Weights of a small transformer language model.
Size: 20 layers, MLP 768 GELU.
Architecture: LayerNorm before each block, learned positions, untied embeddings.
Each number is 500 + 25 x the weight over its row's rms, rounded and kept within 0 to 999. Layers, rows and columns count from 0. Numbers have three digits each. The size before them is the row's rms in percent of the matrix's.

# q: layer 14 attention query, 192x192, rms 0.0731, rows 0-95, columns 144-191
# k: layer 14 attention key, 192x192, rms 0.0734, rows 0-95, columns 144-191
# v: layer 14 attention value, 192x192, rms 0.0996, rows 0-32, columns 144-191
# o: layer 14 attention output (transposed), 192x192, rms 0.0863, rows 0-31, columns 144-191
q0 101:497497502461518543487504516496491506456486494531465505517516474565496532518491526493525486529540539548497498457475502475474486438541484521499516
k0 101:512480511489479452516503504498487489531493493500468480530493528530475488505484470532560480516475522530477469488473486526499531493502465488507499
q1 093:447500527526531518511482528488545476502460505473478498473482511489486449498455491458470529557527484502450531479516475471527521494510487497536471
k1 090:492494520485473533518519519527511490496494497532466466500511497482481493499463501442547520535505536522487486601508518529472495478508496498493448
q2 097:504518515537508477465494502425459481515543491533500493468500473490520501435523546465479477493499516494516497543512519502438508509522512486511490
k2 095:538499531497537533518504479516458500538522516472541467455529481518494508500477506471511453510436562488565541507482518494492514509525455515484457
q3 090:507475478508469517476479518484515463455488481501449491513504477546469508461472497509497520504502515552463468493491494506466537443483519496516504
k3 099:465492512504493528533507509500428514542481474526478490527540517500472487517457471515504511550499554478546525503476522488511506457492489528532484
q4 094:498537529500471493501518498459498487518547526520465472511539482464475511460508495509468478511501518455526475532492488498474491485493517476466506
k4 093:490499495522526509498481545503432506520510477484454474506542500483496507529521507509511474505508521502566502511472505473510478423527470510536493
q5 099:468475500495471524509512486457463537530482510459516510483450468494519507450461457522489515452497510520529513489493524506443471454546509522457471
k5 097:468495510506478531485503513531530479478540524503519461470506514478531491492518474531462471466517500454503524486519493498528495534527518546448543
q6 103:503482482517516484469528501514490486496555498492505469534472452523536512460499511462492521534514527516474509500544558456535483487528512512509547
k6 105:524489475461478524494494477531486498516483513497508515496481495472491489507498456494478487495532532536561531506443500506445437489526493509566477
q7 105:528481479491521519519509500542512481485541485471553507560450505482509537462510458482504483521499511483495495546495533511480523503545517489529523
k7 103:508512475484483482489505486489496481497523435550502532517455491521485495525528462499487486464528517495506496488492512495511504506508530534540522
q8 105:496492484526499496485475513466498495469496500491505476493535496495535531497465485503496467516508501484545486494541524516463503531519484491493488
k8 101:522519462502496492521514535495507502471507496482515513500538528465530463459485498491475477486482485472490549505480480523511503496496508513527500
q9 101:533559512504521529546497500497475461510463512521513486468487528507474527505530521543499530481502489512513499498473501511465490475487461495507440
k9 103:487503504515510532500482468488473472521483508489455525537496479519491479480512540535516542500498530479511507505503524507497541459497474566456495
q10 112:499485548523472501509519489494478487526488490529486492462482514480473538493475517499506531540486517525470498531549505494506511473470520426501528
k10 113:488530525484521510508485524488508506481486527513491498490532492486466537540441525522495527491520474557586535495486515471493478475487509509517488
q11 106:486526502537532460512449523503483503456526495522482489503476473520540510515487502541516509513532485516486503510508516529495524510490501476496524
k11 103:512512518519525494480487477488473557532462521495494499479536495489486492481513514507493485518470494459551506459481532524517493470551475526492493
q12 100:505484507523541483483507498491507490509442486511538480492507498475539490487533521556484520528528487507504553530478473497475462510511489537495514
k12 103:497523509555497517507487475528465503489489524469520460534445511446471478489512503499517552529478489502565484526495530530504471453483452489462531
q13 095:541505483509480480519531512478502485518488537511544511488534511498476508498526472540490474479462519491494457511554527501471465499485458470428522
k13 095:495514486523517510481515528471477507521454534497516545511482510518477533537502489553472514466446530531512463512469501499522467472520471504504494
q14 100:519480508508464525472492496558525491450524497557495522525478476507512569514502504496512481525468507468485486538526510492522481514495537504501480
k14 101:481465529483524506479521529489491526531490467503508567457442503515497497504481478527471490510440510537491505521484501494473457523489467503518513
q15 098:547520491572467483487524546525492510498460506507520494475473491499479487485479500488501489505522499481508527470526541515485533432501529485525465
k15 102:507517500515500494484526503525467485498459528496464478456495499555486490505497469487495541520493504535506548467527541454541522515566490499449511
q16 099:471519533525462466539525482561430481525483498517501489460489466482485481489471485476517457508494532492456517481514501504486481482527512533481470
k16 095:468508505509484488508508502516442514510522517564465488524506458511522476501489498510433504476460534494462512495517531462463486480505517505490503
q17 102:529502494501488479481532518540486475491425514495529462538498511517499482472464471517527492511504506516490520535520479505509460468451458505464501
k17 106:454539477550497519545494428483460526488471540472471498518459501500507510522516477502489519487494486513495471497487471506486441449477496542457523
q18 105:478497513500530499499477464516515495498497430508481479516482460522477531510498481499535489537509503530463509479505424497495505513468490498481475
k18 098:475519513520454483541490504464515496508508505502484461542521477494516514492514474525494493488548477493487488504483502495480495512464473548509486
q19 098:476499528476547489478490524472499471534548550480517480492522489483482487519510462489516504489525520483483488490497470515555471541519475519462502
k19 099:457503494514478523489512490488475496514508544446485521497469506475498491521575541489500522516498510492514482528451507541538477506516493523494489
q20 106:476531528508510542514494499508462500517488475542506488535533514472509539510504498494519461502473526468493479496483500507501474496508508512459493
k20 103:465513545431533471501482524499496482496519553515537499535455482502516518516483518540494528493473492519503527497536481467470510489464474535523474
q21 100:485520506481536477516499490459491467523490536496501495468496490494463498507477492502505493490490484517538477485478489502510529466536472515473493
k21 100:508463518507443485505480514490494512528522534458494448501470478538492528503511507503485538482455530462513462508498493515480508440514503517456472
q22 094:507488535488467490467471517530503528496488535498488554512512530512467547503496491495523510500495477511542505469501511500523510460506458511494475
k22 089:526502493491480538484512485514503523503502489477516537478523505511503514465518478475509484493511511523514463466503496509485463523523534498480539
q23 102:502499489523506522472465524499546525476522536505487509501422514477552527464542471507487523532507498538459516486451522512483455509542522480504485
k23 100:447508507501519480516491500512538432483523521478479528477530494472499527445516473500502526466527458511496492464497494506511481540497520499487490
q24 103:476474524558470483450457500502479502503555516515499507466536474491483491491516523490527479452508474482507511486440466457491541512477489526535524
k24 103:518477494532489523505496493501472520466541501466503488487499470504530501469530476509500482533493461520470519511525506499448593506453526455493499
q25 094:496502508489489505492515509506484464550551492497518445465531511486471500453534508513488517475512537499525533490511482550481493455521493524493527
k25 097:498479478559473492520504460510454505482503529471511517515493487469487467475487518497507516468464494472531512467479500483456488479491511463537485
q26 113:476516505486481478466519479484468491521518532514523468496519528505553487495460499469508481449509520477494501500533500498506440498513511453515558
k26 114:455486531467472504505508512490494536513463526519508501507468521481493465517473481492516494515459500470553486522508512449492469450509512508519487
q27 102:494479460511513502463520467498472511495515513522558521469506499483484482532512545453498575475441467478461528501461458512482489523497496470515507
k27 097:536517491530507512503485468481522491504483508498565514481497495503498487476549525489500516513493489528440489455507489513510564556504480488469484
q28 101:562487448536488499507531525535485517497528520471495503477497537469466494511492483522505482459508533496515517511499492529494506483488461507515515
k28 105:427499497477475488452501501539470473515486475488518519490536518500530514501483440542482519479466503532506546461496498522500539491490490498523512
q29 102:542545519483496476465567465464542507504504508542512493525487521501502485459498493544446505482489481513486505515486462500495491498462534501544492
k29 103:517530500525525515488476516473484489515531479506512491481500558524516542508478502540536485514526512513475492484506537495513535490507502516499501
q30 103:505509557440489480520507473491527517521487485511455549508505495502499525526560525493508460487533506464522456505526515494582442507478483495492511
k30 103:476502529484504481472494495520513487508528479508485466530507480493544497483524539507486483514518510568482442489464509480499460519457508512504516
q31 100:516506491519526512517516516492446483510491520466493469553474494570506489498515522504527531509518528479499494526486472497488490488461480506476519
k31 098:470540466529506496520496530478494517499485552441547528531493523498510495484534475521477448489499570520506505491487472500474469494470453502517482
q32 109:506461449517490530519528510501494471481511518473454542507506506472522494505494474502500520542503524542542474470437504515531534465500477489509461
k32 110:497514514469470496482524496496499476514504506514474544503522477494484463496504492509515518500528584542438511473516484527520519518502523500521518
q33 101:498444522501458499525485503471491489497453466498485468460502455506477439509473510533513491511512522475501537511494495544555470515492511507505524
k33 098:461502480551516521514480488482518486506494530508486493524472464489521460475512522479494489508487507515464445498504484558488479523516472467469505
q34 103:510517500502468504467535495522493448534528465507501503503436523503508476499490463544470494457500525519520517500551498516538506491504525553465580
k34 104:491491529503514521471510476502475501500482475552514516503491498486469519506472498506500506503453575499566510482485540519479483434513500513549518
q35 099:515517523493484510496515465499493509503495502512466525503499456468460509479491504504522540502496492492492504524470464454513523487505484492507446
k35 100:520541531495491540497511520479505508518491482530484478504519496507484522493523568504533484482474474507430461483479510524516489509528520506487505
q36 102:496459472521465530488498494468494474468503524510520526501463477475478495496495482537469474456465474517450521507486541490486515487491489523494504
k36 102:475495501504484510438514477509512467562516506471494460521488490510500500502478472554499514521454512525541500517491519493502513461504513524511508
q37 096:494540464541514493466497514494510535487558514522516496510480472501542539493479536500504466470524510485477541540467551481519462553495513505500460
k37 098:494474483486502513500516520497504476511528544422552532478428486515496520519542478493490499519448455536505539498484497453507515540562520553515470
q38 098:491535528486541497475507518485490472523467499475466505493508536488451508480493521551502488505476475585524533496508483490543487516497483514505486
k38 100:509467533489486497501509512484496496507500515498509520521521481492470581519515474511557515479473532471489446493528492534468505476466509495491520
q39 101:501489473494440515500519484493461510494500484495523529539515474491474481554489459486469531493516521568488516528477486501512499507522467487508479
k39 099:501500503490475514509503446477530457491509552511542557461499476516509429511517504490505486477518478500479470471479463495507541513525500519489534
q40 105:484503493544516496487512474531462529475553488521476477505480444513503508508507438507493467529446551468491527516448514529458522520487531512471498
k40 104:496509507476505490499472438554484482483538534494496540504483453485508485490473505491463425476481515502451505531530484502465505492476509552528492
q41 106:488470487476503508472488563519514486476478473527515501500483514497493489535468509467475482540462494478494477506475550504455501535532503505476508
k41 104:525513526471514494504490498506500517498505483541496518514454488503477527519495479482520506509503488513525491507499515526516500474508485491521514
q42 104:469449546453531499553479451509510502468491476517510503528500470503497508510548503471523528511457529515520505488508523461495486492514488501461478
k42 102:500503485479485537475488506482509510483543520492501524517533474530489485495518492494500515491521513510430491514502494489458503552469505500457487
q43 115:469490432506533504517491542489476487509503479477497501510503532490542461491510510533484476524513499515549479499487485526471520466517488510490546
k43 111:494481497510512438518488508498498498440507449555518514564476495488508461542499457464491498510547484499542539498505470538493544490494484497478532
q44 107:499458493503511490513495456498496466526500525488475482480526457485552450507503472486478507560551546486508518482535474491475495522488532500468503
k44 103:483519504527517480502517488495453529532484511516450479514483431450519470454508526506505485486471550470527531499476511517482459480487510505556503
q45 096:480542531481458495503522534546495541481527504482442513514451464516487533466494524483499478498464501517456523535517497513479528502477494483524531
k45 097:497483534463502475486466493534537485479502477481482480474525511504527520537478496502492483465488456524510495513480487483476516503486514542523514
q46 107:461461515517515468543464506549500491485509459488457478482469489532517534558546502516478506537505504538486521496459496542563515478506530522524483
k46 109:482504511506495488505500470493518505506510498512472506523482460465485481478527527512492526508509538494450498453491494517465518527491496494477487
q47 104:513455496518515468487497501488547505485548532519511501569544530493505519488510481515521458538487523451480493483481448478542515490523500505505485
k47 103:489481473502522516518530497499517495554478444508463524497518501526504505500473469525523487538486541527505484485498538536498432458512480493518476
q48 096:484480514490514488486508454505488500460466520481441546509471519493517509497440503511503451491516547490480500470468530512480482452461557466525519
k48 101:473495532464496499478473444498475490484521479526460499499510510466494498512456476510488470489476536507529458530488500513517469486486547477503475
q49 099:497509502482553507479526460468503482475475516440458503526494532446518477485524518488454479487523534538489482513539485542492474490481460491502537
k49 100:484539512484497504513533498500489472514501504511465528505514516470462529511490494517513499534455525503531518502490498476513486441490514532565514
q50 105:467510469547513527475502516498523495519504512522501499504484492526523494497558503546476509542549505496483555507466487527508527538510498429495439
k50 103:501512488549541492481466472529504465505514496473486525501493489496500521441496482532520503519481512485447475490486488535533506555533494476498509
q51 095:493493481493483498524495534525498469542466497509461450480495517538452533527527523482476470530529478523539513503494527492500508473467518516519530
k51 092:444520532522499478488477518512480523503492469510456442524549546493504515496445518515486472522521509490528512497522517513445539518462498495479483
q52 099:490458495487496542508504515489489487523483476535484455515498538549472484481493481473494542523509462509502548512492515500519496496496515516554481
k52 105:525521475475475527519491536488481498540513498551520481550486519505456457477488490492493513473569469502449528520518479515503533521478489435541478
q53 097:469549545502550524472531513490531500510556512526501501510497515550527559495524532512489500555465496497494473479522504541486478523502495498517509
k53 097:481513483496550471503485496552501486482521492490497511510497527463533552496455511496473500514470503506543520516501496558482503534483444498511505
q54 102:506508562484474478478482481537494504478477494577516517488468483528532531501495500506549487492467488491491454489463531450501498479528486513459493
k54 101:497499493496507500488473536502506522471532500504506461551484477520487536499526502516502486491470495510445466506499534489502534548479540466442518
q55 095:463502501509455511524503536475476450529479489446520443493484497465488538472457494526519507484497482535536502479513514550501501517517523492504483
k55 098:467488474563491517509486501507494506504516533483517516545505527516493492524483469514500552461462524506528485498487485518516498494527513464468496
q56 105:499510524473510522532504517495475510534519487506501482535473488534462461534502448487495475501463485459515509480506463496532487500498511548496523
k56 103:504490508463503470516492528497496473481546459486482492473469480528501560521505472443414505501512495456523470508491523513515488458478517513531536
q57 093:529508509525480497522515496523488506498513487505494500499492453473485530469555490463523477537484510461489520485479509468451540540516525456469482
k57 094:496502493511547487511473520509487510480489438496514528506513464524497557483509523494532477503500515498500510464509544467479490555521488448503485
q58 100:519521486493530475513489514499532490544481541509530546459492531542478515434523536467520519497492505492499484482535491537451501487474509496492520
k58 094:524521455538541510466501492505482534525490537497493523525475499535501531471521496491510564503480543481533474531524464487492494473459508490503490
q59 095:497492462519523505477469460501532469483492502521508440508519546484513479500524542527512523492522490508517532506453488512515535510515518513564475
k59 097:539512515507491533485499483503516501538504457460486509547461475453512470484513467529537524560523489550490493493505484530530552495490477489543473
q60 097:503495510509535469460474492503510539500511474491524501491493502504476509528515517515546499556478518491508485496486474494513545480522442470465501
k60 099:475498486448510492525463498502516518468509500528501520471522480469465513526482525496518498512506453527507531498533482545515543491469505489502473
q61 103:500505482540466492533474475487517514539501540529527491504457510493504529524501474497521464498524553446516520497491469516514507510485498482448523
k61 100:501461500488518513475515473522502508505474483525520507488490538497497454529505516523507481506501510503500491540502505501485506468525464492486452
q62 100:498518521450462501512509472534464483526456465537522523497467489508504482533510493495494461534483489514526480521550543516536477485486481476473495
k62 101:500550531489482526494490486485504507479532508590522493519446507502494505513501555462480507500524518495527482531493482516480503483482494483506505
q63 105:525526503539523479477493499500518489491510479488504482522430555458492505511528459520523477513524505483460506473544482555558503516527522466494541
k63 106:459501481491545513497522476494521545535468537458487522519548521473519525477506481508495514485479502499452517459508453531499501496486495488500510
q64 111:484460464512483513504502468459512484472552498487494498519467482498497500512541511523525475474507500504505483533524504518526497524519470442437472
k64 104:465489504512496507491506512489501499535510496534506516445558506523487529498509519553520467534474562502504482473476524505497474482534439491536454
q65 107:499530491467534517437519492545503477483496450532488472513519514466477467494563502508494476526534487564517467477499503493523508510475527536497527
k65 108:502475546466484507515488483524506516498485476469514514526462478503481519512501498510519474513480477543509489528478494505460528495452483476510514
q66 104:540520536478479513544492532466498484529487502555499483476455530544550480507475508497483492529477488509492523492524533495509505490498479519523459
k66 102:522499535507530490545493520507514530519500497508506482534455506573505515532478475467473579489464525512485502472488513515473511498506471529460485
q67 097:527570482502485480448475524524502515504522528508506526544515505503495535498512465493485509510516476501524521517519477509512457472458484485545540
k67 100:465517529472495496483495518492463512512439481447521494457486528480486495492509470504497496523458509524596490482488494484471467439484517534558495
q68 095:511463478505508494491511499524527489540501476501526464526470528502491487502493502464497516497519534494508519479515482500521566508495527501552510
k68 100:534469478525531535526515506478479509536467460522480514512462522542491524504488416503484505512498515510510523488457504498504501501526511459538505
q69 098:528519492451452510495484510484495508537543524519521528500487533507473494509492502493468511428507493485478524478481501501530508476477501511531544
k69 096:483462513466516494494487482527467502509502475501536479463508558520503499524501493499505533527483513489578501500465525471510501481552520508556483
q70 094:519500499484495522520496502476534515493530490482479485504485540527481504508469458486484524535520469538496509483473506533520502458484523432525524
k70 097:494512484473475468494504513494508504462554523511482522466537536485501504487509526477536477499573498488481517482514481498502495519489513453517520
q71 099:482471562549471502522525503489525490496484510532508570492513472502500464527500542490494476532494467517503478463515496502484501521481534490479504
k71 100:524509511457502471519502496518517510474458509508485467480546504518543490508472553491471478501490527518469496507497499485499515537496487492494523
q72 100:509545522494561518519506472517498504493523488515489475552503508487492515474522504516559497467475516484481487509483498482477486475469463503501497
k72 099:479528487503497508490478473482458493505531507477456554551500558455477481479499505499476471487517503534513514501494492490486514507468493511513445
q73 106:467508504500499470541503484512453512508519437489467498522498464488465504494522474517511472497505467481502515503478496501560515484486518452531505
k73 107:492466512460507489517469499497473500514482509554506451484531484526496504524469552477455517512497496518515500515524506478492514467470542491526493
q74 105:491477458507504547499483483465505495522507476554522499497536513503474502508522516476525518541507492528482497479523430530483491489468466451495480
k74 104:517500510523473489530526480496523496525503557520509568499539472505463449483511554511509493490479515490483485470492472509462503537469457456483471
q75 110:540516484476478507490533523506488526513489525530483475489518481496524460499488526494465490519519531485501511467515542477519504460490495530489552
k75 107:522514493483542474490501521482501531509483514501501466457455544506494540555492483491475518514452465514509495487503493479484504485543497504514527
q76 095:494470492511519507451501463476456516524479494530535517449527489481472484463534471483480501469513507488497508556528497506478494490524481480473496
k76 096:517513542531494535489518475503500465486489539540530442450556478512484519496485485484533504483518494481506487544507516474520521524504479495471461
q77 099:527511480473505546466533490532491513486528508516480486504474497524502513505501493494504495502497523483503493550491499508467487467502523458483523
k77 102:544525506499516496483472482452512501525532482520497506497462496494532453507474491542472442460486539500468520519519460507481483525496475510507473
q78 100:504482490508522467451522513493532502511502521543488539503499511507508460496567489510491499465547463498514491495560529459525464469514494456455545
k78 100:517516472525509505492500500483469508495517538466512506471479508514539512498492500538485492537502485539484476493487484450481499533507530480483540
q79 099:507479511528449517516506531528524511490518485540476493502528435458533462496493497550539526507501469486478507479524501432507508511500517510478501
k79 095:488497498523512487471478532468516512496499467536506504520476474505508548500527420503455517496485427546450473489455551503514499521532495488492522
q80 104:460513524507490503452488557515490466490483538533548471502552527530508492569497443509515499477506510470498502464534500520546516503526457496493469
k80 104:500479516519483498518500521511496541520470529516522525475503535536500509486513433518520518515500519452499475503505508533509466468510520456508503
q81 095:466480508540501515470527533509461536478523540495498499458502524538511527506478514499530522473516457462514532467483560478452511481491473506496498
k81 095:527471487508488495500495495553483509497526529500547488472471574570495545505449477503522504526506484499533553522509535501479512527534499457495514
q82 101:526510511496505500477471531464513539522503494497519452493535452515497484506460474502501512521470527494473472466477515454542454473559521492533511
k82 107:464472487478505512554486518508541492504521518476518469494511480470518494488494483482500497519515491505488505450510486500505483504507495497467482
q83 101:527548526478478488521510495538542529516516520499495526550499508532535495506490508491531472497511522488496491504492496482530512531497457497467477
k83 099:525490490494513511453521532465496495476462483535490499479524536546528543530539495462488501505503506488507479485530493485486439505558485523501506
q84 100:506511521520505507489506487509489497471505521543536500494545511465538514470517553511498499536529492487466513505462520471503497502508431480511459
k84 099:528512496494518513498483488528465492513523536480478489496503510507511509498473544498546476505492508526451489468489530492523535514517521516502506
q85 101:467480523488473499540520544483527487451479491488516545504510496498511490512508518496512479518533486446518482470525539504538445518472522478503521
k85 102:482458515512505471518494505511492547491492481533498501464510535535502501482508488466496503520491562522510478498484520531510469544513449428505494
q86 093:502465536506487490528499474527519512540492471517497456540495465495511530485531502493527530504500500485508481468457544495447466480505529517482471
k86 092:510483439518503484486464479470521490497501506471519511537485483509499446463521465516478529482499482520415481524508488490481494527533503460451511
q87 099:524530522487500502490550476512533476493499490479486501489466520483520509503494478500482478473497530538480506464518507516530501509505500545529521
k87 098:488495542478483531501518496486507516519477485584499504496451524458504485486547496485505485503473500543487540489499549495501514471475524492506492
q88 095:449483462472474531571486503477475502526532453525475465504506463494493446505531520496510536523521500497506499482458460506519550483462496502532468
k88 097:517460499525528492558473498482507491488510488523485508499553486572482484510544495478498489491522456522462486501467473526487569524548461493484491
q89 097:513494435531519539525513522523464482479531484510481487493545511494484519488476514550536499472550535506467500513492485517488492460471567520533471
k89 100:465462481504505460508512501491468484527440438503503526507480521477503467544482481539492481482519528511532470520456503474481488463479477531521499
q90 095:493465516506499505559511481479511501483487526488484536502418529488512497531481477510503532478519495509469551512483504489501509521533547499483539
k90 097:508516495493498510430537506511490485501496492532479491501503493482479471502454536547507514492491493527511518469510537544501503498519491512546515
q91 098:536509463487506496530510506548535511492508501528529474460512541491490478503578537496572485520493485512484514491548472467534515503508477499496506
k91 096:524522519536492498516497497496509531518538486477499513462496538508520524490527543534516488536515464556485525483514511488483516512505451485478515
q92 103:525483521536511505498509527504441497488497516514499495469545491482492476463472556506526514516544480469494485534509487491487506490482472476497466
k92 098:469507490522502494515512525549497474528484536517517482483510474539488474530492556508483489487447510506491522523482505501466472483517461513476457
q93 108:534495507527470474484524527514495479554550520522493553475539453523497471486516468537478479503493509469523470510527509527496513453495491526517538
k93 105:486494512500514496510511462521467483497468482524504499504516455529537505506478474479483489503451541489483470523501521481480473465478492510511513
q94 095:486461465524538477495523471473543497488545504472492511490492466503484549510476482521506518479450485502538479491495480489501478485533502527528506
k94 097:438487484464488550541501542459518521492517504507518531496518515485500514487509448517486527494488497498490519482486526520462470498473458512529495
q95 103:477463473536473548543472526459484522492502480517413514470475478483466511494486463501483480477522502484470519534486493523533492485446520465490520
k95 102:444477531526516501515494479523530483503510515479513492510506515496482507527475480509477481514495514472495457520566505499477509516508490475514505
v0 101:462499480448512490450558473531524501489514494515493505491502479515465505504486462484472453459528468476496498475495471482480518529499510516480476
o0 096:530465498572459510509474497531475511545481447516485481506494528522493512502514493502540537502465532541502478524496514500473481459500462492441496
v1 104:467485478483492516492509471508480493453464474499508555546565496501523502490512491523451508516436500538489492571508530488510498477563496504534518
o1 104:513539524489509488526477522507496490550526527450524519450489514482476510537516499466497519489524504500472511491505460527492495468463531487494490
v2 102:480504547503511480506528523452455509531487489497493534509454537499496528531487500513507508505458509508511555535494517485528487500514545511486490
o2 103:503490472504498491490484494506501489483534538513474471489494496550545519461512488503501483433504487501478492471519467520460528474473492514434499
v3 097:497544452497473478489537541500527480449471527498519439481473495540516552486538508480528507478467482464516540475506483529486494519525552482482472
o3 099:509510537475472491500504489479485512507516472523458513524475493519510490487513513539516494478523477535542448461480525470496505521506444491517512
v4 099:488495501491484496505477517479522492488466530521484524518491498530505513488489491504487463477557466530481498482540507491490471455493481528507493
o4 104:531524541507498489541530480466490517530517533548486498506477499489499497493508529542518514522473449508532491514486522479518512494501530488557500
v5 103:444483450477509512506495471456460491523547483514538552499503511495486502520555498473492539566488452536510498519490450509486516533495507483538521
o5 087:490506486514466501517533516519502455494486512480444483464515467487445486474492506509503457481525518483520512446487528521531496505476492529490463
v6 102:521424473493522486452543494484475500513483479528466554494498481505487515510488493492481538472496498533488490489529485480514508502477476495521457
o6 105:493547493511462501525515483494511500498462508470474471492522497516527517502486503534558485527490528505502541554504501532517483457520494527545501
v7 092:498488477538517485500534482470464511509501504499497485519460510493468477521562496466508507514511518484519527494490433484504485531479555505500417
o7 099:523500502474487524480489496504516518492500489504482494478481466540469534484499508481533467514470518546515468484504491499476490459491482564478536
v8 098:475484508511522540518529458511518482487501519542492473516508476472496522505517503476513471465465510528494430492464511495498480503477466491519529
o8 096:502474501450480500491480477482495524511534448515510557521485506509496477421475477516510513535470495441524503499520501475482492517504466523460465
v9 104:477472493495509464523552501473540492472480489425477521510484490516482472480529502474512456471462502522460553508529554494497488527495487491490521
o9 107:546528505493492513513438500538494511517521524519482470480462520520510501506494471512524522486501520472485464530501457478492447496521492488489464
v10 100:485531497484473543465464530515497490511495523489477568536507510515477491515472469488456484478469467521490488531453494517487529521514480536481494
o10 104:523464507511465459542538477513526517531532473474487508478515473524505488519522501504529573520537456495479489514536499504494441512497503499521488
v11 100:483532495507529486524459475522531497533524506501499493463479514497545505499497522489471467508467505542507486507508480513473482488482526485447430
o11 100:550446547528471473498506516475498524503501511509528497554537515517486510504508503488478511532460480486503499494517522497510497465481504542478522
v12 100:477508475553514497482525485486475486516510517469539524483471496456487487521539490465530507541521505494515510499527499541460472497475518532504468
o12 105:511480489469488504522488526528503476482532508499460490507501464548500511506512540490488508498500494528468477482458472483546522541523464528540482
v13 107:526486441505493497535491491446507480491505488496507484472548494487564508509499488479503508528489515516510462534479500528461466494477500538484466
o13 109:516490537489509509446497528531511485507460505464497514534512505503463526480498498491500499514449495502499544445515484507527515497493475496452537
v14 108:506512467555432520497466499511475504520503464491457534531489511475519507501512489512471538490486498473522514523522482474529508514478492490505526
o14 107:470507479513529517517523508529514474537489488483514488443513445500487514525528496461526505503549460505449502540459496560476482467505515472531484
v15 100:505499494472424520544500462512518515453482487501513500493492535532519477501526480513503496482507482467489517482459460468482513513544484493455531
o15 103:506499487490496504468515487494528459560503490528503502500464501511511536501515516462457493494475489524502493539497512527511484515482501503505450
v16 097:489456508496504476470496497526516507457509496502507517468498472503520553508512493530501513452489509459522545551522503526527471487507506537496524
o16 095:477536513487454518510505491544443497550493548475543504495485527509522534510454524501493487506521504540461484508518504484455550490493517469479496
v17 091:471548483487485491468440515482513485483498488494477508474548524509510544477483495520509542521527506502516520536519521495489499502561529510547520
o17 092:502516510523510522519551466488481480500494514459495502507439433482517470500478498545542467473535460482479504447441470471508522486493526445518527
v18 096:500484465530450492511517511511495493472510516501548515514501493489551495527487480476484479485457492559491498523493560536513480488526498476542414
o18 093:548493571479486532474464512482490497501539503523477504495519493530489481482524513465495538469527453502534486475542517477502482492496497501463530
v19 104:557514515504472492508541512518484493509487540529477494492511485490509507525495480513499535502486519463467528476480490472461519518486502526533466
o19 103:454482476537531512487525497506507486488484459470499485489529508535441509507502520479513482523492506545509495500545494513513525457499493509472530
v20 095:509494498475470514529518506518518506466516522467519474489492516467507554544491505502479492450514535509495554523551506548452480523521471483526528
o20 098:487485541530475493509532498519473478507494497508495514518485473504487445477550530499492480512460488506491525513455489463491492454518510511481455
v21 097:483505486512519511441500479507490514499510511503510539506517492499522489517454503526502496507461526503497518502564475520505498538524497491456526
o21 100:524497533573475480509501498536516500479489531476475467460506521512484477513526498480520460509478472513520482503470482511456476475481529481521472
v22 104:493477521550463476501431474508496493485508489506538493527482491498519496499517511503542507498550505550493558507524501522549443483474487485496487
o22 102:521498500494500531488472468438499517525512549503519484521503482489534499495501513530483483476484455485486459496497496477519503503506538482505522
v23 101:495473505541468497520513491500510486522523493467539475443490483498472491516520526477492528529453512515482557467508544494470486496452477492533519
o23 101:504506455498519494492502543489513544477467525517537489498533504497443480530501502489493497508472498480528470523485480516523465537520456521500471
v24 101:524506521524484479475444491460485524432483511474533504518490542485441487520452498513494503480489527509496486509484520534503491492470519524518469
o24 100:503510497517536500497554553534502490499550490493483513510540498538542492492537519461489523504481475475506498518498464500471510522495501517525534
v25 099:516451483513462487487445549524534501492515498487495501437530493534504496496493522546480507509507498494503443493453468498488498489469459513519532
o25 104:511539478515490502514546453500495482515470495507507506509515524430517501516454514484498498515473473466501549537496504485502523555486538486520482
v26 100:463516493497502489481457520488499513504489537483502492500478508520545526482508531534482504520522472556510470486501460496468486455491466502492500
o26 107:532487480509483507555536486488458501479511522491504486496507496454498493506469510499515502504491519479508514493490509514509489526512539522537502
v27 099:463525507494521504463496478507468517480514504535510463478531490465534447492487504509534482454536541519494488540563523502500461525492459467524512
o27 090:475502543537483518527515461506489545498508488479503545537471528517479490486497507487487518534447431477521454488475471548491560456499502486498506
v28 095:431539498518496512463522498522499505480491517546500474487489505515459487481520474493550507572496528504512435452543537490474506532516529519453528
o28 091:535495460529470473508506481498523469482499494504511499464460476520467514496493530523481500492491482536522467501486469547526526525489465472553526
v29 093:516488506493495493520493470471487508518504478458498513465495479504517491497446496530476528523484525477473485499498527467509514440491460531477546
o29 098:494514461477543489482487467515499492505505508539476447531487537430496480512505438492495486493471469548508544524467495511504483535519545472479476
v30 095:461519526454527489488501474486519499501484509515520576518469497527503482497529485512501454511512470479518536490499479489514479478489509512461471
o30 100:498477499503491507488520498523512484515502509497481448444490529492533571531504494541519520479509530510480465508501531463488480493516516499471544
v31 099:504541537507525473470560495486474501474501459460469510527550495475511447524483479529480508526472500501515488499569506547490511497484548476487482
o31 101:501479521503484524540506555531479503465508546514536480445483513512501498465546489495531459470525526497514489510455474535496498437481440490492518
v32 094:569527474499528489504517526478492487477466464465481488505501527514513486532504502509529462490517505474463500550507527528495455466489484479516519